Part of a small language model's weights.
Size: 8 layers, width 640, 10 heads of 64 (1 for keys and values), MLP 1280 SwiGLU, vocabulary 34761, 71.4M parameters.
Each number is 500 + 50 x the weight over the matrix's rms, rounded and kept within 0 to 999. Layers, rows and columns count from 0. Numbers have three digits each.

# o: layer 2 attention output (transposed), 640x640, rms 0.027, rows 33-36,97-100,161-164,225-228,289-291,353-355,417-419,481-483,544-547,608-611, columns 256-319
# v: layer 2 attention value, 64x640, rms 0.0269, rows 33-36, columns 256-319
o544:520409501567497497564514567521460563460446503548546507557447462402561538486404485548559426454603463524511495422516442498564496487464500439426490558500513468549572506471547481589465472538505483
o608:517547464580456537533487507450460395517491462512538548567585552503476593446563440455507443541478472546566563411508528461537471533492445543604442538457503443466554505609500463482487606540484559
v33:501452527474529512490483412477468477518518536528483500452436596400411448575534607421557536434500502422529505533496495527512464493537531537518515539569493531561535475481454477454484498567491548
o33:516527529442432568512411505499500418471451511513498481561532488471455467456418488423589508600513477524494463480432541513512534450528510427578484423443522518516537561593485529423553480497450490
o97:523490531454505490497485540519464483457521485557476514452498476437499505452436555469500462545450488449545507527437516480496486415513397509517523528431459543513479597522491579528476394466516485
o161:503506373467490548504460503512554506540464414476516536532506446444416573518630492458442568509409541554607515535442478498556550499467480463540520553614426473547490560422501530498499542458460412
o225:521535524550544508458427628580496502551525453511597512443544559509505509444528525473552498486357522476579518553509462410455545429461425426496629526453512447467556577621524461512465428562456427
o289:538522488549579521454594506386430491524579514521532541428565487508514567481495487399492450483433536508445538575400459489520428399515448512471506522400470456522533446494473556520475443555551407
o353:488464564460462516479587519463533511453561490559443576418549480499563584519511485572494430416439501505588478464542492529581488516568500489459510492557431482526505506525547586519461576487485528
o417:366470465473394509474498437483531575542432441559516514531410498509521484435546420506473435515522533543495454546552557535476646557414508435660518437471456505441493438489474530558513469484464457
o481:479543593501528469467424443624514542475478454511486441562466470539524562482520456522489602544488525536595474500501531541581497595500450522503489476469457505557527548550476533515539478538510513
o545:505523474521606506491507511408495448509485487524520555553526507582578471406602510521458451484518544472512411426521484445606518566531472518364539509433459522442523516430495495409501525478420419
o609:488488536533541615455463527500517484474537506500435595576472426463499499469450455440484410507442472451465472556477482548467565370449497564513479562458511483509477512507447481522520466492551441
v34:537465448560534412574398507441546513432467559462472412411459491560476523435551542563530458528444447557447510529495523394477609459500494454522426430532575565562505444469494524496474492633509541
o34:444515585571541476439514517513465541490462506422492482524462484548490472496439489483449586406495451518555556462489531507540459407524577448508545511503520412465480474414498533413484547399549495
o98:490555536537499440580469534581463439475400406549464486600482543518557498557569405557452589518505518452493501512530476455547458503540498487517538446542449457418585464538582470468522567392461466
o162:497467604490412502494535632428454488504455517568494514433506430478469568517551479476558452538512503486504507521413442482464481503534438547518636468417513720449476510505538457529521503591504481
o226:594550595658567512511505546482489495495417511520496423437535488417579471511590498462399512602577492531443603558429567594520489520456506522439554462448444499420512492562432497559583528512423472
o290:459517464477505478441397569534439544453511475446497473498508553511507401542550536482421518594518445499506515490530530482503493561597495472536443417493459489432516519521471453523433614434510370
o354:464532545514480475442501474506519593562455388560531475427546519516489487428432549493511558438460500546452493454391471551476535541537480499373472529459489466512372588478473454530476507550429533
o418:479495486482465546520513452452439491518512500517445509496526487520498558551483522411560537461415437445515480582522549523467573477515518574464423495468532513495503600474488559467462482426586615
o482:540558406564548532441621462431510545486448527567575619456385559540492520516483482474493426493546516502624557519429503590487376494427447491477638494495447474534429497513449516473527433554575527
o546:660484455490499497441523410505578505488535518510511489507413549506540445511476531479442498537400470485481479494557530573495484430490515518523490456501399489533521508571464416534486560410485526
o610:462490455497530417459455474558522541463481578555546446495551555531502434541597482548512555576533513508455490416461450584463456585507429484504506500371449581533535544502599548470480554556396413
v35:487579488488539523434458515626583506428456489459459482421462514493571521401554492498561538490450455431520525394459556579524537572546512488517507572540564544487486475542415551526569464530489589
o35:528492487511528455429539550467518517516467474461492472531540435523521481571501547512474480456544560550486489569495496507434496575507422509539496471478485442457485516472549426476460411542525461
o99:545576496509467415501587373572512540540459519476475491557444507519597526550510541470513563487493471516530591456524556566456517484507541476490492435531528471494544558562535381521536404577614453
o163:466449504508532505487507430446454443529485456495423482452616531428520489514526439456392445563534518463474499491547612517492443620492472503399485473609465453604519499466536454547586416565502423
o227:607522553518505467438586443559503440542372574536464486485572494474558506498438559503469480554529449535438470499484523509498516446507522533530461426442442573587523569433577447564605456466470520
o291:489527472462510481505563447514520522493593479525495402585425460510488499527469512438589444510474544560519529406466516510555490422490518506448461448562630510553542583502534465469516410584607447
o355:504423471439510521488534462547523496564546569510460515535483472484470513575518492537493572502523490492546485505516552438493628507419493491535485466460521491492479480542471459476457508561624401
o419:486505505493531510476456483514496520475515546474462502440538468505487464510500491512485466521529575529605474529552513474484442579475447507512533433507489547499588452479489537520468440561534421
o483:557432475466533509486492491471562439569506502503407599534415466419491572595461529589538523550565547556482452481548512413469597427418540552479454454428519453490506452498510418422495492458537502
o547:470477519533418517483377479479434526558549522477453429528560537515492486564517443485535500489460479562422488506531488482315563546480409567439472491527486538455531577418531528531579509567500450
o611:460538550529556488446502526436558519547517543458548467513535506583557491511515405450472436454448510415477548469457438539508520560470465483476507446568427442541413495458429567448508479440554464
v36:513450514486473469463526619455483527414467523564444456485562466533449477438472410557517504521529400551575547415576562468455544509408540535546516431623460480617531480573463463532529599434498458
o36:528492460551533489530464507445489420484507530541507514532500521374469503523326516525498514577501471595398444492434518512443500461475481504509524504493545512472503460517518426488484454509484438
o100:519493525566500450524508517444494566526522515512532584502540499464548447475514505501515506512464509509527494521477564571438406488521476437545521482489476503450522461566508480519559501552567568
o164:459442499463465505493495597468532482529595566473390539549625541584455546490577534558330537460518447435499538523503533443519532469455579464419521523548461415351549377540481533457441474520431530
o228:500381533429430460567420513529505423531565547480485483436419562472509534583555600580422380478417441539467590511510620450541487424552549427391523566469410503466572376590560447427500480505393561